{"num_attention_heads": 14, "num_key_value_heads": 14, "rope_theta": 10000.0, "qk_norm": true, "parallel_block": false, "optimizer": "ademamix", "doc_mask": true}
Each number is 128 + 32 x the weight over its row's rms, rounded and kept within 0 to 255. Layers, rows and columns count from 0. The size above them is the row's rms in percent of the matrix's.

# layer 2 attention key, 896x896, rms 0.0221, rows 642-690, columns 576-639
size [ 83  87  90  86  66 111 104 110 126  94  99 101 119 108  90 106 105 105 104  98 108 112 110  98  97  87 113 102 114 105  96  92  99  97 104 102 103 104 114 103 103 115 107  83 104  86 114 102 106]
[[ 99  77 117 152 138 213 111 157 170 153 133 118  96 155 153 163 133 104 107 127 121 125 150 135 133 147 114 127 133 119 160 155  98 124 149 125 152 144 135 186 199 142 127 145 136 123 151 122 159 145 128 151 176 128 215 169 134  96 134 183  88 140 111 124]
 [138 178 137 126 129 141  98 132 120 118 134 118  98 108  40 154 117 110 159 122 113 191 136 173 130 154 107 155 142 163 135 162 164 178 115 117 123 143 220  90 118 118 140 140  68 142  89 101  73 121  83 110 178  87 140 103 168 151 131 129  89 142 140 136]
 [188 115 133 166 100 133 116 106 119 179 120 128  67 177 136 127 144 120 143 159 151 132 157 111 162  94 111 137 168 130 125  94 103 165 161 126 133 162 141 150 212  93  79 138 153 171 137 185 156 132 118 146 182 129 117 137  85  80 110 159  34 143 132 123]
 [129 139  95  73 148 155  98 152 152  92 149 134 199 103  94 139 157 105 126 133 144 121  48 148 109 130 118 108 130  81 165 118 176 131 116  79 125 176 114 119  88 142 107 117 143 118 116 141 112 102 101 124  97 116 149 135 126 162 223  99 151 133 158 132]
 [135 255 119 147  42  94 157 112 149 127 129 102 141  87 141 180  90 184 129 100 116 113 169 171  83 127 146 138 172 164 147 142 171 108  79  83  93  45 137 112 161 119 147 115 149 108  79  69  99 119  63 126 132  99 102  83  96 135  86 159 141  57 110  85]
 [117 167 169 196  61 138 140 132 117 179 144 124  76 107 155 176 149  90 177 121  59 126 147  73 119 127 112 161 184 144 146 138 130 170 131 129 219 149 133 224 164 134  89 148 124 178 139 143  79 123 145 111 144 104 171  99 129 109 130 147  87 102 128  98]
 [131 119 110  99 195  92 116 129 136  92  84 170 137 147  83 108 157 191 123 128 158 167  86 174 127 177 130  74  79 100 143 137 129 121 112 165 156 154  71 110  66 106 114 110  96  71 140 155 155 158 110 129  53 177 127 135 166 110 136  64 156 164 115 128]
 [ 98 123 111 129 187 129  76 155 132 106 124 153 118 145  80  94 147 174 116 157 191 192 106 138 150 160 140  69 157 145  98  62 111 133 156 144 137 165 112 103 119 102 143 127  58  87 114 127 133 163 104 151 135 157  84 153 134 169 151 103 120 161 107 160]
 [167  96  86 101 153  85  85  95 124 121 127 146 148 165 113  94 154 225 139 146 110 162  89 131 159 137 115 147 107 154  98  60 131 141 160 128 115 167  77 166 101 128 121 135 151 120  99 168 131 188 145 123 149 163  84 166 137 133 178 110 134 148 118 144]
 [125 153 194  69 123 156 125 133 128 150 101 105 178 105 153 152 139 116 120 126 138 139  97 141 148  66 124 167 181 157 128 143 170 114 126 218 147 143 138 180 221 114 151 108 135 127 110  95 136 201  97 209 137 101 138 159 147 148 151 125 167 141 198 120]
 [ 51 130  82  84 175 126 193  98 129  81 165 164 129 120 113 170  70 120 145 184 123 140  84 129 147 110 151  78  70 100 141 164  81 108 132  96 106 123 175 137 140 132 154 133  85 101 154 118 153 140 147 123 109 112 166 185  93 176 174 152 113 134 120 126]
 [131 102 110 103 118 120 135 108  81 128 107 105 111 117  69 161  54  68 120 127 101 123  57  41  95 153  97 156 114  62 100  93 121 123  82  62 166 134 111 142 166 156 107 152 125 121 188 133 168 146 123 116  22 135 120 119 137 102  83 101 156 126 119 115]
 [ 67 145 144 141  88 147 146 176 123 127 166  98 154  77 147 120 137 117 171  98 130  95 152 123  98 112 126 140  90  87 106 158 128 145 146 125 105  98 134 148 112  97  99 155 131 124 136 135 131 115 107 125 113 185 166  85 111 112 130 130 105  86  95 109]
 [196 106  99 201 134  67 131  73 198 120  38 122 143 139 134 174  89 123 163  89 184 164 122 148 162 166 131  98 126 148 181 148 138 111 127 163  87 153 131 122 185 125 133  76 152 114  92  51 123 108  97  52 133 157 126 216 122  97 102 164 126 205 115 146]
 [133 110  61  85 163 116  87 162 120 131 109 130 112 124 109 166 120 146 102 142 123 151 108 118 150 150 128 144 178 127 100 124 130 129 152 112 141 202 120 113 131  91  93 116  87 128 128 158 130 110 133 145 144 129 169 165  91 164 110 143 127 165 110  89]
 [131 105 100 124  73 145 115 124 145 141 105 136 119 171 108 103  99 146 104 191 121 120 165 124 133 131 110  81 112 134 101 125 187 102 104 183 157 160  67  93  94 107  79 121 102 150 121 157 152 167 106  72 111 118 166 117 151  78 150 105  76 137 104 166]
 [121 123 116  45 120 105  90 106 100 145  72 150  96 143 140 162  76 108 108 136 157 141 109 170  88 111 170 131 115 101 124 134 105 117 142 152 102 117 144 147 167 129 127  83 135 136 135 109 168 144 151  92 176 135 127 151 142 140 173 118 114 119 173 155]
 [132 123 101 141 107 144 149  95 101  98  46 142 105 162 135 102 137 122 114 130 157  82  92 131 173 137 127 111 139 102 144  89 135 154 114 137 173 144 127  97  92 139 113 115 144 125 142 155 123 140 140 165 164  98 150 139 134 136 193 117 121 230 154 190]
 [ 69 139 122 113 110 151 135 172 153 111 113 134 108 167 166 155 124 146 133 113 102 143  58 151  64 161 116 128 100  67 136 158 120 142  89 130 169 141 174 111 128 159 158 101 148 115 110 152 154 129 153  74  89 144 113 146 104 155 116 125 147 130 117  97]
 [138 155 148  66 131  99 117 121 120  69  87 145 109 198  98 116 146 164 107 154 155 174 110 153 187 112  90 129 153 179 188  70 145 134 111  96 132 119 123 130 118 104 168 141  74 108 135 100 109 136 105 182 183  98 138 149 123 116 115  88 140 135 197 191]
 [108 126 100 102 144 151 147 125 156  96 143 165 134 127 188 113 176 121 140 118 146 155 129 198  96 117  70 159  96 103 185 116  96 148 127 157  44  97 118 128  98 113 169 144 106 116 163 117 170  78  83 106 137  95 129 131  69 103 117 118  81  48  84 117]
 [106 117 135  21 165 130  68 106 191 153 120 122 144 163  94 125 138  97  88 137 134 168 122 129 132 116 130  82 144 135 165 109 115 200 123 157 140 152  99 113 163  80 130 102 125 121 170 136 140 186 119 135 114 168 125 221 113 139 130 131 194 145 133 138]
 [108  92 131 155 126 145 143 170 146  98 169 126  77 122 129 111 167 134 137 136 136  56 108 123 123 107 192  79 206  89 138 105 135 141 107 149 137 123  99  91 168  87 133 123 135  94 160 178 172  82 154 122 143  88 134 120 165 144 139 141 195 150 206 122]
 [101 165 118 112 153 109 128 109 126  81 141 121 147 137  75 129  81 147 174 162  72 170 138 160 202 144 106 145 125 159 220 151 120  93 138 162 163 179 179 118 125 157 122 114 101  56 124 138  79 186 131 121 129  87 145 183 146 167 146 120 128 159 157 127]
 [181 172 143  97 140  45 104  86  85 122 134 125  63 138 127 127 109 125 106  93 173 170 106 111 197 153 194 140 211 123  92  78 138 157 114 113 105 135 137 109 118 100 123 110  85 148 166 134 105 190  99 217 130  98 108 117 144 138  84 170 133 186 181 148]
 [153 125 153 118 108 107 157 104 154 100 143  99 146 133 122 141 132 106 161 147 183 149  84 164  90  77 161  98  74  97 179 106 127  85 141 118  77 124 165 150 123 156 171 137 109 178 123 150 121 141 131 175 146 116 108  86 163  91 138 162 164 118  78 131]
 [196 128  66  61 195  97 106 120 134  98 116 134 180 118  85 125 118 133 113 157 174 180 135 141 109 113 133 149  88 120 132  78 103 107 119 185 140 179  67 154 138 118 126 132  86 122 109 120 136 180 150 155 125 139 118 115 126  59 188  85 134 144 190 116]
 [107 131 107 118 211 162  97 132 140 116  97 120 164 128  80 122 115 171 129 131 156 191 136 123 194 150 138 128 112 159 162  93 154 133 142 180 117 192 125 121 144 128 134 117 102 119 173 112 112 139 170 195 174 137 118 151 138 127 163 103 125 213 150 117]
 [151  77  81  94 160 133 108 114 169 138 152 205 133 118 135  70 120 160 122 110 132 157 134 156 113 139 101 123 187 105  98 112 131 138 110 168 108 147  73  97 128 152 155  80 113 103 139 164 118 153 108 110 112 131 104 139 120 110 144 141 175 144 166 130]
 [ 86 157 138 137  45  84 156  61 144  96 104  98  91 129 180  95 129 154 126 115 132  97  84 161 192  99 121 146 110  99 110 117 122 113 150 123 190 119 157 112 144 100 135 125 137 141 131 130 117 170 137 158  75 158 144 153 150 197 103 133  82 114 123 163]
 [129 138 134 156 126 153 114 217 139 114 131 108 155 164  52 139 100 126  70  62 128 150 183 112 122 146 104  72  86 122 159 161  97 183 144 131 109 131 100 130 124 117 119 104 108 114  88 111  34  87 137 172 106 170 113 149 114 161 141 125 149 136 146  99]
 [149 176 146 198  94 147 168 183  98 172 131 151 120  92 146 117 148  80 138 107 139  86 113  93 129 121  84 126  75  98 109 143 200 105 116 102 141 160  91 100 119 116 114 153  95 147  59 148 118 111 140  76 100 171 112 128 146 100 122 122 128  84 129  45]
 [ 94  87 177 128 132 132 200 159 109 119 130 102  88 108 171  88 130 113 172  91 124 132 123 155  94 110 122 113 139  99 145 113 103 142 162  81 131  96 128 168 117 131 101 204 109 156 128  97 145 160  74 143 155 125 160 139  84 128  96 201 156 112 101 110]
 [159 125  79 177  78  92  70 130 158 110 118 101  53  90 145  98 158  84 114 108  92 114  60 163 129 150 169 109  88 197 125 147 187  85 148  71 142 123  94 107 107  98 124 140  96 154  85  83 136 127 107 101  98 148 150 126 124 108 129 101 153 112 115 140]
 [149  93 153  96 103 135 164  96 118 133 144 123 136 124 153 130 104 165 140 146 106  66  98 129 115 153 107 105 131  88  76  99 131 145 108 161 110 106 143 136  93  84 128 110 168 184 181 123 129 100  71  79  94 137 203 111  95 130  80 178  58 111  80 114]
 [141 107 105 183 173 127 177 164 120 181  82  91  82  40 216 128 172  72 143 111 163  98 166 158 154  98 121 102 134 148 159 145 138 150  98 132 124 133 125 153  87 113  78 102 151 168 148 160 125 103 104  67 108 178 109 125 133 160  84  81  85 102 115 124]
 [103 142 114 142 106 109 122 133 153 144  81 153  75 157 125   0 162 138 225  72 140 175 112 166 135 139 155 116 167 144  99 150 141 154 131 163 157 191 125 152 109 106 116 101  98 177 167 156 117 152  52 130 105 175 150 137 190 153 106 171 138 122 123 111]
 [105 123  83 136  95  97  95  80 122 147 146 138 158  96 128 132 144 156  78 176 174 122  88 145 156 126 122  87 143 110 101  60 155 139 155 141 129 140 126  90 108 140 181 125 100 144  75  84 156 183  94 111 101 202 115 123 110 127 166  92 120 159 169 201]
 [119 126  77 112 162 144 152  34 130 121 121 155 112  96  81 105  82 136 111  80 123 143 113  93  96 156 104 172 212 126 177  95 137 140 103 168 126 195 125 120 128  79 149 135 122  93 164 158 168 178 135 147 142 143 148 135 143 122 126 142 178 173 124 160]
 [157 100 142 109 216 137  85 133 117 118 122 117 104 179 105 148 130 116  79 163 115 122 125 110  89 121 147 136 173 136  93  54 102 206 145 113 155  85 101  89 151 133 156 122 125 155 109  92 145 179  98 114 165 164 100  84 175 136 102 186 137  98 130 142]
 [104 165 143 173 111 168 194 168 145 206 149 103 118  78 180 144 164 135 130 126 166  94 149 101 109 175 117 132 145 186 142 122 111 128 105 121  70 155  74 127  98  97 180 132 180  58  99 130  94 136 102 154 131 174  92 156 122 157 125 119 119  79  71  99]
 [109 117 185 144 169 164 190 150  75 135 161 143 103 134 132 155 121 140 130  87 112  95 144 146  92 144 109 111 115  77  28 125  98 188 126  65 138 119 102 143 101 107 105 158  85 180 143 168  89 105 140 127  84  97 128 108 148 176 183 174 117 109 124 117]
 [ 88 113 113 167  49  99 163 142 141  97 171  91 162 130 130 145 123 158 176  77 186 162 112 146 132 174 124 147 134 135 140 147 145  94  59 187 129 170 129 133 108 135 128 157 175 122 167 145 160 113  87 134  73 108 146  53 111 140 152 144 131 119  93 115]
 [176 128 114 178  84 143 123  67 117  98 118 169 139  59 157 122  55 128 144 146 112 147 155 155 135 179 129 109  83 173  94 110 201 112 175 100  94 164 146  64 168  99 151 150 211 147 117 132 121 142  98 124  80  96 117 138 117 101 136 143  81 108  63 141]
 [ 89 107 136 123 105 170  50 113 130 161 153 118 124  41  98 139  63 143 114 175 138 156 104 121 138 153  62 118  84  92 137 172  95 120 158 147 148 243  99 137 131 127 113 115  80 132 154  89 130 143 147 129 113 163 132 123 155 165 132 133 138 128 126  95]
 [169 104  91 138 170 140 133 111 142 146  90 175 178 103 136 113 158 126 121 120  93  93 137 131  79  67  96 143 125 148 132 168 141 138 126 110 115  83 132  64 146 141 132 175  77 151 102 181 165 126 108 118 155 130 114 130 171  86 148 123 128  64 132 140]
 [101 107 156 108 157  96 173 163 105 159 150 106 162 165 141 144 129 150 183 122 121 152 127 127 146 170 114 142 134 104 131 112 110 138  98 135 139 109 151 163 141 177 176  89 139 144 181 155 141  83 132 122 111 126 118 143 119 100  62 106  97  81 147 131]
 [125 121 144 155 118 170 132 129 119 174 162 147 180 123 199 119 104 106 128  83 122 153 215 149 159 106 100 122 107 115 150 116 130 155 115 180  88 168 146  82 114 152 149  94  84 177 159 144 133 185 134 124 104 177 147 127 139  84 119 149 108 139  88  39]
 [ 83 143  92 125 113 182  59 110 152 134  83 146 144 124  97 132  46 123 151  82 103 149  67 170 110 109 172 150 131 188 174 146 170  97 173 103  93 115 129 120 151 159  99 151 168 134 129 123 111 201 151  98 168 110 115 165 120 138  76 109 122 131 101 156]]